Weights of a small GPT-style language model, trained from scratch on English Wikipedia.
Size: 12 layers, width 128, 4 heads of 32 (2 for keys and values), MLP 320 SwiGLU, vocabulary 8192, 4.17M parameters.
Architecture: RMSNorm before each block, rotary positions, no biases in attention or MLP, untied embeddings, normalized queries and keys.
Training: a variant of Adam for these matrices, 92M tokens, 11260 steps.
Each number is 128 + 32 x the weight over its row's rms, rounded and kept within 0 to 255. Layers, rows and columns count from 0. Numbers have three digits each. The size before them is the row's rms in percent of the matrix's.

# k: layer 2 attention key, 64x128, rms 0.152, rows 40-63, columns 0-127
# q: layer 2 attention query, 128x128, rms 0.171, rows 73-95,105-127, columns 0-127
# v: layer 2 attention value, 64x128, rms 0.187, rows 32-43, columns 0-127
# o: layer 2 attention output (transposed), 128x128, rms 0.188, rows 64-75,96-106, columns 0-127
k40 086:135100130096133097143149070115117116143093091060103127091170051115132137150134170122153138117149080153168107145119116141144151142198131216168102153153135168147183104134189119168127118094118170202117170148115132194142123119147067123163154139096161177079096148087123161118146092103126108190109086133114093108173227093172150153085112108144121106113108136074139112122133135140104160122144
q73 092:123069106189101118099056141161109132116143156107159115158097131100097175159136183102132156149152125156111164118128105047142123164129182140117174138140185139133151078121152155110125105075093210109116154154136186103187198129121085180172135085125125096105092190147121170098140069129086140125090124163086118158118206111132090142108147108135143140123070093104113106137146125083090125105107
q105 096:101154106207111151155069174119113123169170129061196137150093116102108174162151142097131149150142096138076125103136083091116154170143182163131197112099190115113153038076154115118136105137114177160063146136166186128119166135119106140143127098107123131070089174112144136125124082134135152130119180166088088134157193118116090134125113146150160144146090078117089069133145146107130146124094
k41 083:117085144113104166143101096071136174160138189162134138129100148118152119161138070155154144133107179063128112165093184117118164086105182105058094128142153211136123137109115096127106146145145172143110053113151115148064095137126138075131091163119159140124063126136148118183124151240137098118163131094145133104169110117124148123212142095132135153160092085107127094096152123133115115143168
q74 119:156154123118096098129138127132097073137183154080144125125114168086145065124058088169189163133202111116113126148122159180099124103131138133112115121090113119125088187117111101082143140111179128104113132166162082097177173125106216118109112124206158097141163118137102151092121124183129165071124111124152158131095105115137183077082141168119124154089156114109141130128147071057141101064145
q106 124:154148106116114116110134142111079055154198163075156111135119174068156093138065093152198162121174086120100133147123150174102134098115135137109108118065123154120095180115136090092132129111177135113102110165145104085173161109081220115110114122184182099134141130143109152097118148194127171097139116144149163133093099103122156081113130166135121143109152097106145118121169085058156102057149
k42 089:139226174145110159096146178161136119083197115167129142132126160185102114110150090126123108122096133128074152131127095150125124136110108090163115107107168051167128154130124125098155149143102074030125067140139113072110132134095189148094145109165138097160179118171135061094110138097111141088140188145121132119110049203110123117127157130119130152124117114156124169106118134091169133080099
q75 145:099130110161125151150153124115128153134086068136148110097152151107069097112106123139152204122170179126147149070053065197150121101179179117112120143152098136141120163097114139123142111079163132154100089070123110129092139123126130149160113136166151128077188144148112131135150061111054131081171145152121157115111188138125084078120095086121152177165135128159098080137112191124099195175132
q107 150:104134118155128176149155138103129150135086080135139117109136153120099089117104119140163209117166181123141143082047064186151127088178177122117129129157088139145120163108126128135149102078159143162090075065137108120098142127137121151159096114157163130073170145150114120130166076113053136082178136162119155122125175133121099082137087093130166186171150120143102072129109199113112202165124
k43 209:083082188135126197144142117099115109097126097175105159125111117142102093077110126161115121114120178073170138129158088174161156124098157178105172113122108099120147134076123106202116105147167147135119130087190228157114179088105171162101117109132111172130124076104127143098122100167139044084143101127089151167175146100104148174133109151108131168178114178153138077116107167097121145133136
q76 133:171127148137081086178164140145164162124132153130135068120063087086163138017147105100083119175131132149110140158137105107100138106116098118155127115170117156129097092104154165125171161212169168151098106105147112120153117112135051116150148149060114140139172114121094036118076062094119139091143133128128106130091133113155140135127171144093174151092083125166146150091149126089139151082139
q108 151:172117130155093101180167141123166164137133156121153067124084092092178141028152121102082128155122109147105141170145097118098153100107099130157131131162125156147115084114169156129166151205174160164085101099123121117127110115110062112156167144044103134117170100106091037117074077082115138085147136143139113117081134103149122136138164134104182151112085106155143140084154140083145159082153
k44 214:117147143102099119154137109109124153092163116143095089120083069152146111074147091110090131151126154121058160106098141158074129157162110151146096139153151150143067083142195129089131125111094084105136114130106111136134130131185160132149131104110140134135086084096081107118097148129143138096099122152140158069134161131142163168068153152201121112112079084133170113082135158032138106066237
q77 124:167080145065114146146138107072170154130157078092120115111111182143161159143134110143143167044106118159129173066127160102163122151110118077146153135119088097165166118146139133151143150208116095116163036081109137148156169083128116145122177043113104148075108199103118179132169160103066114134123099099146124128128149093161084168158128106145171102094118112121127111132165123137081125131108
q109 120:175084139076114156135140104054173150116170083086118111125115185130174152134117121142144151030097120172126171086127155109180132148096122083143147131109094100161163123141150134155132154198128091112160023083126122146139176095113115129133170044108081136077104186105091174121161169104082117118131096092152134117117147094140078158155131103142153109098099107119129101129160128126088116144110
k45 212:093064179130170141080155133151112171119153099067152142119143124127144188116140112121114138102099091120052088165131148135140095153130100198098097153156140106160080143150132114126141162136094122136127126107085117143127108204081135074133172100152099154199081143142126149122148181132071091184112054114101114119108089172178171166168142133059097146096093125103163159106133070146159129112162
q78 126:130127101077100111073176108178084154140074164090118142147051141126193084101142129137135112166128143157184092124122153176190153145105077167125104137167116081131088130143145096103070157056191109150174121169144126118162113120098100138061144091145078105133141131126076152112108062122128128098138153109084114128129090111140151147150139157153167200103139067165132165183137135099135135164142
q110 122:115115102083106106070174117176079148156093171097126148134066136141185086107148130139144124145118135155183085115113159165195154140104077158125100140170093079130090123147141098104066159051197095149170126156144119116148100117084100129057148086153092111115128138129078145128131061120125119099130148112074116128120083109145150152153144163152172203126142069165139166191147144104135126162136
k46 225:103110124113124106149115172138134237106129120131117124159127139180134132106084150099087119170118139121141106111059169141153110129144123170135089160156155053101126110123074128083121159103117074084147146108156104167100115136147109166124126112111067081135096116116069115124116100134215140094113162093113094115127100172102105187151082106141128110164192094171120094141081153198102091202163
q79 133:092084105149142069183111158116113134147118146147103146096129133175128148082149077140157177097143111181138162146123177121093115118101141118172132174155094124148183136219115109230153120153100062110110133139093130127135080078112159125136131152178172169087113112181133134121185071155098035147127095130162130142124119117162092158191116113175176115168149134114100127136159119169122122116119
q111 141:092080108138129064177121157125113130141120150147113129091122123179126143067156077143141175111151124181154151142127186124085117122107143132179128173158105123139180135212107101225140118150097061099124143136094129121146076084118150134128134153184166164089114114173128121117203053148112041155132094128158139151131118123155091153182114115177181128162161135115094139139166120165119124105125
k47 225:120108103129174139171151159148153116177136108085134097138149101157115136124215116127123160123085228149107160146165181099074111146094186149154120200096100142150153120092133097186104132113115104160138114132075122154172114169100127112091083105139125157118080134153113108132164122078122119134142129102116173114138132119158128155165107161069103147201183111070111082107222102133085142112165
q80 115:123135112119170121071110190158135126158100171162122159150134179168104121106169141099151140132141115142137097198143137117136113109129124184176103140099120100130171155198070068161049132060136157194111150159141130105113076157139131070104158036119210122154114084140099093131175168105125146146119142182177143121090100109069127132166163130139113146154170128136172135111131107093113141136115
q112 088:095076120144117133103105163112078148146110198122116168146104144125186176086144128078134129140120123178119131153115109084124137176087106124122123129169133112094162116150165118158091150058165107226070130187116113117097038154123125132102161052096133103114092092109128088128135054105114143122123140144128108127117113127135147179194168114161142198144162103182132164141109150123077145172114
k48 048:102147156112076147145125176128120138180154094108147155149129203102113165106145130136120137122118141082108150168209179136124107115095147138122161173085120135099078128112084112158117155134191126154134125090081139093106167104097194108084113086156088132135103154172133115096095120114116107083170108161134175161089098129097144163185096131052098159222140137106144100107160060087125079127166
q81 090:110173145128156169075138163150134134144120135146147158145147111148132120141198166155125128121131101110077111154146090081175120096139120121129073137153097162130128147150124082149079109098131174208095137082105099109075050188175113074099147091108161108175138067153105030123164140079128140130094145176139142110062123122127111146157187149108108187116117193111168147119130147121130157081117
q113 087:154136128142087171116170116108099195110087151085106156145117109127189166100119141186130108121081084159172132098123145110151147163100113132145173132170144131134180102132156134101106149141171101181109077114085121124102090180097117188149151129099085139075124121086112106126083104119151114149140150114113051093167118116180118203184121149152160182108113096179115105196179164121084178183121
k49 046:122136148151078103145090144146109064186137100151168157101134154131166104144116110201109115132108132137143148179219141104105175142106129100145172124079093145127098114065081146130093133119125186144125141113132189091104100050170171103116111080138144122088149100147162148083106096127137145107125115139118182116147130091035094115127148124134132135178188127145147092193138105152123035133133
q82 093:157129122101167102072113175165132110159098156162115127138138189166095117116152157114150140135156122140149124185160130124130103080156117187184086127100121123128150159195076074166042115052138157172133156132146135122128108153133141056112143052123232114164127085152107116119192192124118129160118143178180146133086099099072124124136166140136102123128150137123180123109122097102126139124125
q114 081:136135093174088159160122104076112144101139118063138134149122096083150163154077148160093082118091119138121146088110099113131156194105122100071190108144137142110143098031208185081159131149132114115099109117110126143116146149088132171145147170101023116084108173067129122122050077145151165103153125085087075120164145137167136150132110118133145150143116097148117116131136168142126132164119
k50 081:153088072117142112128100218141118154157175108147156115191128181101124138142133137089118136149112139156154171131122157105129073103123139088077153151072113154067141125144064123095132149108170054105126141138151126067131129114134170115109062102123125076159156170145121057172134128084132134130149196152166171166100090137117103116203111149115133110153159081164085104181152105136133091148184
q83 077:107090129091157050126110163148094098106112149136138088094127154131056096096158103115127161131182213120125118179118144126110101061142171167165113122131111118145113160160122099207107143123159138124156162168159122118187098092140100090119133112167215127135120118201120145088184075105079120136081110116123188150118104105071137084147163116134169185138138122096138107088122103158173134151124
q115 093:104067173096078126162120108123125123067149116144166130102087113123095129107141094107118159156156194161112112111076148148123109114116172078149178141157188117136089149092130152167188144181131099099168105189133117140169075104138120160148123205182123163097096136137150152094122043131072132152095103046086144128169143180135108120165168107126115111130111147137085105155106147180086097152115
k51 037:167143099129085137082128156102163141147135141091075052182089144103124091139062141089101109113150059142131162109090083116206099090185096101093116095123155175079125114198143122123151108141140096116121156105118082141097212098150166171142126168097109127122155122141130112140127168109132125133137129168160147156093125099146131128109094117157165116059074097197108155152102179066161097119130
q84 082:130190063138123127081093139119073154161171135126106216155114156188116115115158119122146109133102115147106128107137126122209149157078138150103107143137086122172141145154138078121082118053111118180074120108129117071072081144069156144079182110097053099078115134136111146090151125070108167111162132149071148129147122123138125138161091134145166156168155091125156119187152124121098133129083
q116 077:121226070177138142088100152128107139160182150089115159168150109187095117146129141177152093117078102109091147130143118120155166131066145212085098138093129130153163099127107112087107091084108150134056142056156126127086110142078136149118136090098112127064104178156173127129121142093129163090137122189091122114137100102117132100166114161152184180186137103093126087135147129120149155115105
k52 038:092098090102157089119118161087113133091124136118084089156100140059144134120152109056081152132192127132081131100084141120110098078161063152117111103150150139063177095137103126090156157115146104162170109124088098126170187137121141131161131114122198160157125195220090124152141149151140130145109153165167203131129148127198098107141123132136104087124156095129150153095124136061109127134184
q85 067:109131105101147079050128146098104099124141175097048122120132136102104139136087159155167167132193128144120156145138118160091146109123145132113153129095202092117127119097139100075064122096173166151117124175114135130140078130115198117103183123114123114104128183094140119131139114142126174154160145101120135135069173133076136072108123047152101143128197098172150106202100123064078146168134
q117 088:130115113140072067152071142130085078089185170124128075099102146108094114135116122169151151137133143122099185102102111148107158126128175094076128156123184150119096095095128153102129153084114174074143134119172103118212179122125171157156117171189137134110154199159104176112165067133121117085088082124110129187081110108151166090084118109124186137118126109072094103127112096087124112096110
k53 059:125112091127173181113132155135131161085162098142107157192139155140150104076061182092125120138124089121152127090103080129142078124116085142090165090140111105061170148127123168101153126145160035098130182154162142140115128134095152115131117136091079099168126125130131087138137120135136086133122170197161176146132122151140108144159104119167139083106104065199075121168108173134180083121207
q86 103:165157134195120138184065173116107133164162140137137139153113113171193151163124172126176058148077065099095106119162155058121179188104112158175105123133117121090155129127130115096131135135078152146067110104135145098111143159110120123173129101141115145133103121125116092126069189108190131118113156176095097153154057117185137162154133162114174142125100108107169126082171138115154133086067
q118 140:121104056160164168090136190084110131170141191061156117137107126142155138173158177114160125107123089114139115146112109119157171092084121209119111143074096118142184133121167089133081127086124138156075110129106205131131091149087136124097168095100148122074065160119127141104120132114111142148152133177129122112123119098096091133195117147189187171180134052125119091119144160129163131149101
k54 085:084105127135194159094148122198140127156103119153205089136114142183111108089156082170090125069093153116123135121114125117133104117100115114142133142094007146143142174153141128150101065137142138146157142099102123137192095187118105120151099041138104142142169154080137121160177172114059140149065098135111120139123120093104153126112171205137121129115109128124168105172145161152118141092121
q87 074:115181072180161136119124177114092123157120141068156142130171086101126100139088147110157128106160121122145160145089079084112149088181131153127110173061112138155132166115145164136095101032169159188075125135112146100149127126124173144085148162141190109074110139104102166189170094173086148088102114207129115116078171130129089084104121128128131147149148112175107095125138178107125171150132
q119 089:101125065145164165112155158129102118151091105083177136119152151102102093120131134136134145108157167122173128142114090119150130096154163191151127172107094115209169207139094107148118127079134181171104116134142099083161123167143099183081127104115218162080136160133118162155165152120074117144148113208121117136123181112062064088156126137151141130159139107138082066145149149147133156170141
k55 060:104073161136136153140110146107129115107169116168110145165126140140120098093138114156122128135108201057117151106132126140126116097082177136080166112109127122049125154103102105175105139130193122140130102083183208131094159089091211112053102108111094175143123147152140115160139110208150091090145162152117160163143134080078095165162080135130151177154119123174112069101114157135141106150159
q88 074:160122121153124156134173164092150137154134151072124140155101171158166094156094057099094171102096135169102079149161201169103152120063105162126142113117085130158127097166123105137130111208139113141098120141131110092054111138065153109081119196120074130113104107193150128169137150138171138132158115119150145097165108120115083149172088184143155115128100152082123140209174151177163124119134
q120 081:149073123139123105165171147097131123160152142093139096137082150171164102151088057106069167094085155163132087125145169175114121148082101098124130106125082152131096083136135092144127107159131123157103111180148156110098145121065162101071108176139107134122067099166154153172135116155221120127149134104110123117161089120102098151162093199148149076149034147110123139176161132195149144128129
k56 073:148094057144172075132120141110144099207164142081119126152153100098122123177212106098135160118112171151069106149154137063085117154099167119127140154140150176125141090122148119132109110119107109175114152163082088144109100164098099059101110178116139144144065150177143113166184117092119138159136136172164176114132151081172087112173126115089116115111143096065083129115190107146129103117183
q89 110:109089072181144129095081163130097141152142135159115141101178091092074176126167224151185096095113091122152199186138067068155126109145123128123087150136111136132182113170147136163083107084064151113114123078083161120133153130157115163179170104108131145125118156089111131130141139118038097145138106181119141141081170129143088111144137063147169145156149101108126085112107127096123123127121
q121 115:113107084183155122100072161124100145149161151153118143113161092091088162106167207140185093089121067129118202189144071066145130138136144129115089144114114133120170133151142139145080118078059157105108112093102159116156138133166128167186171085108130130113122139090089147106144123109049099136111092179117153141064170121133083113141150099170179159142150081089116102105130128079126106091118
k57 082:112144101146155153119148214178122098110116101146137104148132175144077118094163151101074122088097135134147150100159087132129094155058105115148197125087087044106123136135122160144159109124133068100175143111122187074158187117095152179085155075153100139147186127117146140092151127077113136116092158182120146183091103121081088141085089169105142124137198166145099132139110159117142127128092
q90 098:137093159101093059146141057146095108099154120125165122129054158070136110132075089174105155160195156130166111097089142169124098109176151093134141121154122154089067116084110127109147151111165116084157160187174087140184153079142164122131077114166148084125148137095120145078120103170134163100111121083101111143113123147120191097069151121115084138073117175161124170164137082120106115112164
q122 100:126116138085068067108139093143083102111158143120173149118085151072094110153090068198142144145195140114160104106092143188131115078192159108115124151129116125106075135110116107111141151100188098081174150144141096120169161085154201098136111130179171066121150151074127157053146102181129144121126113108121133132090115152128174068078147113113098141086155145152139154151130105085126127094160
k58 139:154165135131084185109132204147113134106170136148144131146113172109126144117149111105102107145114138132120143114157092127105109148112135075114177103110176075093078124123101152106185165130125058035151100149134143074117185109094203154082146139174100066173159114113156090086105128090118149096150187132144128155088035155093097127149122121098135137116153146156069169110113123092159086126110
q91 131:097168089140140215138119152097111112145035090101134135142118146140108096134146126108162194149187188153139154097074098169123124112147183128110139090114127131118148134124131080184153114103169142171100105146161118136153115150148109138112109110143227108069146110132143090128164059125112119095159153143104135127153164126110099091164097115190160190183146121089103077118121167118088171159075
q123 114:140081137097147046116150097171119147151146139174132123088113140114112147104108111177095074134094094105121115179175155134114118117135078139154105139180033104160103164179124161134146131140115124095178173103114123097138140094138115108088120090105105139177136132128120170137143209111125110178109086143163084167137080176109164125078153152078095063096166140135165170150091084157169088124189
k59 103:133118163120098086142120132080074103133138067107121157126123133117094101096083157101105139132147105121094135115172092132167142133128124183136171132127125100058126122097127159201151110103176144137109172112156207130124211068117204156103133129134119155127164106117102122100103078109133105102136113168125169199127180088100115187115060138089140154139140214173121087144097112072126113127168
q92 148:059160116108126196116107151085076114126160123050133203140145064104128107159156094124107149056102138111119120088093112084135119129126126082070093112134096169103058121099149133119132134147120153142140130172082125096142055132162141124115182150065093164135155142169209088134147098138071100118127121133066152111087169171161127137158134110149140204131118129144139155140141146123146159089107
q124 150:050165113093126187119104153098063119134142106064130211137136076096133108148160092132109143078124147111120118096104097095140116127127117074073104111154106153107047122085147138126146139140127146133161138182092111098141039120177133116124177158070111164150156136159212088134138087124078110112115117126069152113099171185164144133143138114142128208123140130145147170142135140122143147081113
k60 224:126142113153140183112153109117155139076082118148117173149154107172124060101133099126148107101126175092131080119115020127121139154083130166157156103168134057111152151124162132171156105136082056075126137171155128177100158175111084090098150180099140121137070098110148081148157124113151111164125146161104096108176131132151096122124095107159152130067085143118051165100127196161137123107139
q93 123:097141075115188121095210100110153136155128153079165088122167091087113124104119141163094111066122135095146110172126094182141135036158119170126097162067112099155165149122160121139092105130141110090128143102118145146095127064114127099065136189094120128104132126078118179121158129124106162103156122128130156134099143113048087075120080140149140125184155088110079110141112163148202124152168
q125 125:093150090095166107108208088118170136157140140082154084112161095087106119092112127174084107075126149088161111166124102181137141037153129155138116166071092079159157146110162133141104118146142097063152160108125124152108150048123108103070127174100136133110131147092108168121159122117118167083147121110116162134095144125064085074099088150135162120171157099101082109146118155154203119134167
k61 226:064174115116134100148097119114113102157125122122135163121169119149146097089138139147104102137118135091124116102191157081091199126079139122149150132124116114104071132124126129110066124157107173152144206118120147099070141066151146114061147120113104159166134160152157187139128148135136178104117127164177153073159149089037103157151099139162128130148147121114137079130103127211174030160128
q94 142:157070086117191109094183161078130132195143123131123112114155151132159142154108133111128153077107088153137142159125140181097133051148096151138104118148104194122152134205139127162085118100163104214104096107087145085085132101143164114066133129105162162118123120140135139200143167132111091190160124174210136121092105100099109102161094111145087096174147129159146169147125114094150140140167
q126 130:089198132149079153173067119142111124072090133105122150139128094113094124121162132155131075162151145090109128120144095081156144190102174124124138134109170040129116097048129114112164144148090135038117151151144133187147125140115094129183156118149102092133144147121115124057100092133163163067097147084049113115173144172144129151118145136129181155107114111087103085085125136168118123131080
k62 209:146087056129188148109118183118119118149148086124103140191131169097113114104088157092122143098133107155147131107135113110119055107107087128069182109103084134055156155176111134135133117135161054150127171124144168101152131147135160105135083119083118151152151178153135087184160156096100085163116132222165178179103144082125104113160105148151135112126122083154093107131137143119162112122216
q95 133:120117121106118138079189130138175122081073148127095141139119140137049137079112090104116151123214165175134128215120136132090118121088108160094162122058155081125158141149120124114101081159165134147145095179123155156118081152137148144172182110091118091162149099165136117101114053140111146121120090096167153074106201161071153117118155108160074126111161126168127159155104134096089127164114
q127 146:117106128094121140091188132137174119085072147130106152136105152139056140080111086094119160129210163177136126206123141125083112126094117164105170128064153081132173149147106127117102084165163142150155097181121155148107073159148154144181178119093122102174147115163143112106116059131109136132113093104161157070111195163070151113117159121156076118109164125175134155162103144103080129154109
k63 248:138163133126117167166152104131110062094133110129068142138110111108100140131139134134079123158122139156164105138187158130088067197113100156110160101142138096182190092123099081070177171115131118117117119160146193162126063123159106110149118134113108151142158080172142162097096143115104129091081110096132183089185132195110146126132208119190134084174112116123093114092123132159179151186157
v32 126:176155116110139122154106183118114119114122151137110159035133103145087170076136131125119118114119162110087164091065147217153132115191122142105079169135109082225175163124112163101144069173092114145109073117144134122131108143098166146102143160110119110066110124063160102145156134199152154125102101085120100151116105121112129168116177125119202120121135073128138160130104169095131140126092
o64 113:100131122093066080159159131141110120134139081134185162153094104064125169127127068135118080138086114144097157144135134147086126070134159090140121116181137157084159132103163148150129127073157162079151152146140153178141133092157128108070148100154114098188112113075181163135097103116094129082143145154146088126110168101165046073087149118111051119163130125156116159100119132183114190095180
o96 115:136125077105107162120162154088156144172127085101175161160103124111110150136145117146130090122097068104114134154162137124094170089135205141114092114133128147110190123193181120119108110115176096129111151117088150168130118133165131154073135094126145109152132112102196151111057102102089111058177119184170107103106156078157016113083134117149119113193133114119097115115160121156156184105155
v33 110:199116144128133184101148130111121146185152090119127089207159111166117124201152122134095158144124142129109126154086093136138148158119166091194066131120136146131090141117174181124091158116060165141136108137149163120133144125162130196203084105105169151148074100101108134131103167088116136163146091128161170102156192167113154109114089115065081132152159133136122184130090137111165163142192
o65 097:102151159110119118123149118094122184116152138105084111159082103117182137058099192155101111164164137197158099092127103153149121132136152139128136128164060124111074087093094149161102045130116129090138122155130135098174092152144153106131116105138092096111108126168145166203146138174143177210111098085112171121100091171098150072162137129145110085092117150130078103187148151147086170086107
o97 118:116126149096133135111155122085127187121142159096070117148096124123182122078106207154109108150148128199153100113140112141154140143128142130125150133138056112121093101126090147159094043128119121095138103154129129087172093162151165123125130095135110089108102134175137156201142160173150160214111083093119171116097071175093133077176143119158139098097112152114079080186179154125098148081096
v34 107:083101116137133124092118117162080123177136093140146147063145160180111067184118178113042125129135155192170104185116149164118136065143144122098042128115100132103095124110122137157124078115105153115141184157150157142151129118146147092107101113132101145156173090150168117147087145129159109121132148133112080193199148146163169146069141123109063115129165162137145114165108180107162193119106
o66 099:152109130045154168131172128118174137148117142076133133124196092135138124132107182137143109141122110089129176148170150112118155080139114155084124138119072132130167060182110124123129144148097136131145102134168091125129107189097223143121142150125085149122152130154096125213092148034104124148140056094156088119152147140121112123148105174192152142180088142138103116120177163087166088104132
o98 107:155112151056136148143181124133159141139109133096119125137206084141141114121107194142119099126120125098145165140156156103121151090128117142093138142138068138123154058154094121111125136141098141113147108139186068111144094178103216136117134155135090148132167106170077144206092132023096117153147062087142079118123149145122125117129104177169149143174090139140100128114180172096160072088136
v35 122:160164100090133172111164089143152145143134062140074102204120069143120147069154102152139121137119153111107131170111116119122146156139142125178206107135141135112127121124144081106109142029119160115146133065124130071144082118067102149106162146169113139119097103107064184134150150169097075144164105113128137153140093149107106067129071172143173069109172160169160151124176114114132083146148
o67 101:126154114100195100123125132126112121131206157105066136128117176161125184096102094127132200175153145121137109129107102130167129172165129140139093099114144084133123172136152142155125210130098130121151111152101141132115183134176069111149123155133163164163128179142181107126128185171133163185149143140138106088103051183108127147129111056124123145140074097107159066199142118118101194148113
o99 132:120163103115200099131119142141120111129205151114065143135119182190119164085117096118139201160141124125143118143112082132165125174165141129130096108102129092138115157142147134135130195137099125122152126147092149128121197123183068119145126158137152160154138183131188107135144180179137172161133134136135120096116046167110140149130105061118134158133057089093157067208130111109103188155117
v36 094:149144119129125166170105147107117132102163084172140127107145149200125125131160130137110048143115162141143172186106160109061148106074095177105093123157147136116116103134159133067135166088116142112134101122089092157073151154124137204111155090067126119159128106139154134126086147150110097077184086125114184061148106133133122073134137216116107151119095108096076118092164194156109173140098
o68 090:106117155112119078162127126176098085131126117147109158142141119175080095186130192209079110176046136157099114106108099146150134123159073063155176156174116158140130157036118099165128172126153163100116111153175099093130162123120180101100138153137164068150139152098110152156170153122130123160124180158140133163080164088123157155101162118098152160119123154157131126163083097170098150096160
o100 100:107102130112141115138154133160122107166123092132101149130144127196084077167122233212091112168055121132113100126128110145144155142158085078140179161148098141148155154068103093173136171143146118144099114143158076065122156145124202125117158167118178057125137165116133129134157171125142100179135164164143134148067184080117119167119149120121180158131130142148132099191104093136117136125149
v37 115:171113149123118125172130112130105136122137137186113156206107103122055153113084063085145161127121072164091134165132141118190095159124153167160141085127122102096085104107174112122094126131131126195139144125096090075097136147147101136171122148120180107160155124132180131117140150121124119133113106134136113192157191119051103140194125133102167142080188144200089158183171075168132114109153
o69 099:158144141167147135175092142131143149120176101104171177139060126166129186081148179124156152116183110140137117158138120120193140134076119156181111145088155156156155202144122098162086053189158131135083153139112148065139097113184127133164098152170149093102120149153132112097114164110162167087115071117118192115125095130160157144101102117162141213096091146086093084135097125150127146135110
o101 122:137152137158127104189081145145146137125176104092156184135047131159128192085163144120156151133189122145134121156134118124181127100066108153201107144101154163158140206134120111162082045158156133117093166144132136086136113103188127118158105149162151092115096151147125107096137163110172167103121101113112197114120113139165159132098101120167104212085103159104093091124076143163117167136123
v38 099:143129156140130111160106115115203096140116126163133118189120124121053185098124162135105086145125077199107113125067120176145147150157125142154185142127139163105139176194084140101086129171144130138108076148149150153140129151041118172155103149107164134166111090090107114138121146178142163102143177121105161164165051142116131120133141144098130047163128132103163094123189182163167098154136
o70 087:129180125086109084170082138134101128080143106106141131095183059132139159092105157143088172122115092122136131139104120100133115149106145088131079102128135143076141143098133180133136114091152066088088120118127119139024174103163090141104090135158170155130085150170134126147181139165074160185135110053137135134134134137169102137128176154112146085049092078144105118078113124132152143050104
o102 108:138188108083133095150092145115117136090140121074141136087185073162118142102103160131088175108094102107155132136112102096137139159108154090116079087105126131078142160124154174125119108080168061096097132118113116136023160108177100157093085129140189167124077155181133124150181149160064173151136110066154148140122131150151092134126160148102148100066103066137096118091112114130147156073117
v39 126:147176093129133106095141166159158048133113061102134148048109147117140124130114123142170143124130149113175093212085149150116135131143110127107149175190133111109114134139106127151095101161179109160124141166114123131137133155036127068101088135057190109148162184126148160135159089142142169151066154129129138114129155101127111099128087132091103095065164128138100058150159115093094082179136
o71 119:126100103108167162075168118151172147134136142115122170117094055135042102149139111153132146106089140091135091126121137118082158152120157124078147163105103084118169171187151115074126161142155095192070147125135168139103161148177171168171137069113188169135117136130079098099083131127129144125157092168094129155108132095131057124062116154104207170153108120110089120107153114109163127159086
o103 122:111100124112145112106172093162173153126150137142131194103080018114048123148126092165115142106094154111128091121107146127062143152124142105088159152140107076090142171149136134091139163127143120155083138129156175156105167118193170136175129078131175158147131102117067114089094111129121152124147119174074121166087139112132051092038119149075171165138124127132100140091147105136142136149095
v40 101:109134106173143129119146150169155158186053142134127137134139089127066172106097121154174091154173157148117069124154110112097143143150209042115169115110111122146139156106078097140132123192136112158133193121152106141130107110112128028101107147178069136147186180143113099087175138126096103136108109104133170118140153151109163144114070111116105098119134155119094140079073138107122163134195
o72 099:181167085106171165090146118110141178153099130139096165123197191057149118128146169048141129109128085069162128121153081106121123160105162185148114152091106126132191091165168142111095152153112113167106131104059164081140128140165092176174117111120141089115121148148120125102099163193111099113117080156145127111146066140127109134153107090124192056086141127098130086103167118095112114136118
o104 104:168171109093137111116124076139113163139116124154098186130193193022155117139154152060124120109109091073157146088143061104105106149100154175178133144134102125120167078105172172128096158121101157114131130123082174074149128101176073163178117102152126083139117120138120138129093149194102095101101109160127105129132073141158114119152124089101139055066144120140134117083152126122073137117126
v41 110:125111128090136096159150113128127147157095089162098169111127103147163133179180123048094155105119114119106118110137137061126106153077131152123150153126091123132153131149101041178190105141163169118133115154158098154128105200093156172162116099160090120101131120136077120112137117164147069124189101161139079104117112135176157173112127166173053189118138153177176126117158095064133076087129
o73 095:091166149140153125105128163068113110164044148109191096124122114065107104155141096156146151144215147104125126172132088154163113123145067101125108074121127135094141105110127126142151184127117109107143158145165145158176152116139140132160130158132073084143136172190151187134105133090099179154133169149054115117119108090111216171101118152121116133091151079146168138114145176130108079162189
o105 122:114155132163163153091131174076135102169029155112173098117125128105094094141143111167138164139205121103149106181161098156166132133140080119129092067097135128127162083146134110115158173162115083131111174128139127134155153126154132159160130165115081111119154173207161184099101143096103159152135145141060140110125103098115199210109113135132148120105156086113155127135162171114130071174183
v42 102:068129106131135078141091128143204112156090103135089164094144150119109178098131154061118026147117104083105139099128104133174128157125132107167179134126132120083099129132134070165151120140099179109130189153134077133113065134158119138123156132123108134130191130103106113122188117133119143170226115117114117157115165129140109112101106180110134060060151168112131130109167083104164113196131
o74 095:174133101141080124112175172119086119168118074106202134141166157166049118108094136141132170174191139081129146148123104144113173143100139123110142125118060148114175108191118145108129153131158076182130122140065095144141160138181087152188118182131137097133105181102188134162158148173115115120121128092119162087143103090134150206151155083133174087105084137112145123133179147101152157151135
o106 109:170139110141061104127176162140073116156109074109197130135157147159040118125090116152111179180180142092144150141108097138101157149090134108115132128133067153121164087162124152121125152121166093159144136141065119141151169133184073151188126184142124095142093177113190154171181133172123120104115138091104167099120097079150151203139159078117133081120067143138145152127159152119142158141139
v43 113:187128081140132123082085111117074190165128151087111135128159130128139104065152150137064239129127135126132104170097105179124119138154180140129200100126128122150136153100169142098157125151123162162123146127152089079166067137113108150110110161175107153090152191139193135142080135159097124096174204138136101136128129138125170159149106093203056122115152141144103109119158099126097116126107
o75 099:122104144115170094168150062093107093169152172102116133141177161133155139119200103125141184109156123123135136162113107140164122127125133102119108161123014096117059090139113136107140109141148111087105117140152139143141104124106126084123159128133095140125195086226118135174110149119102158094093083116146088127157084120145084125073108125109095148160121136159143102023094117126048129171131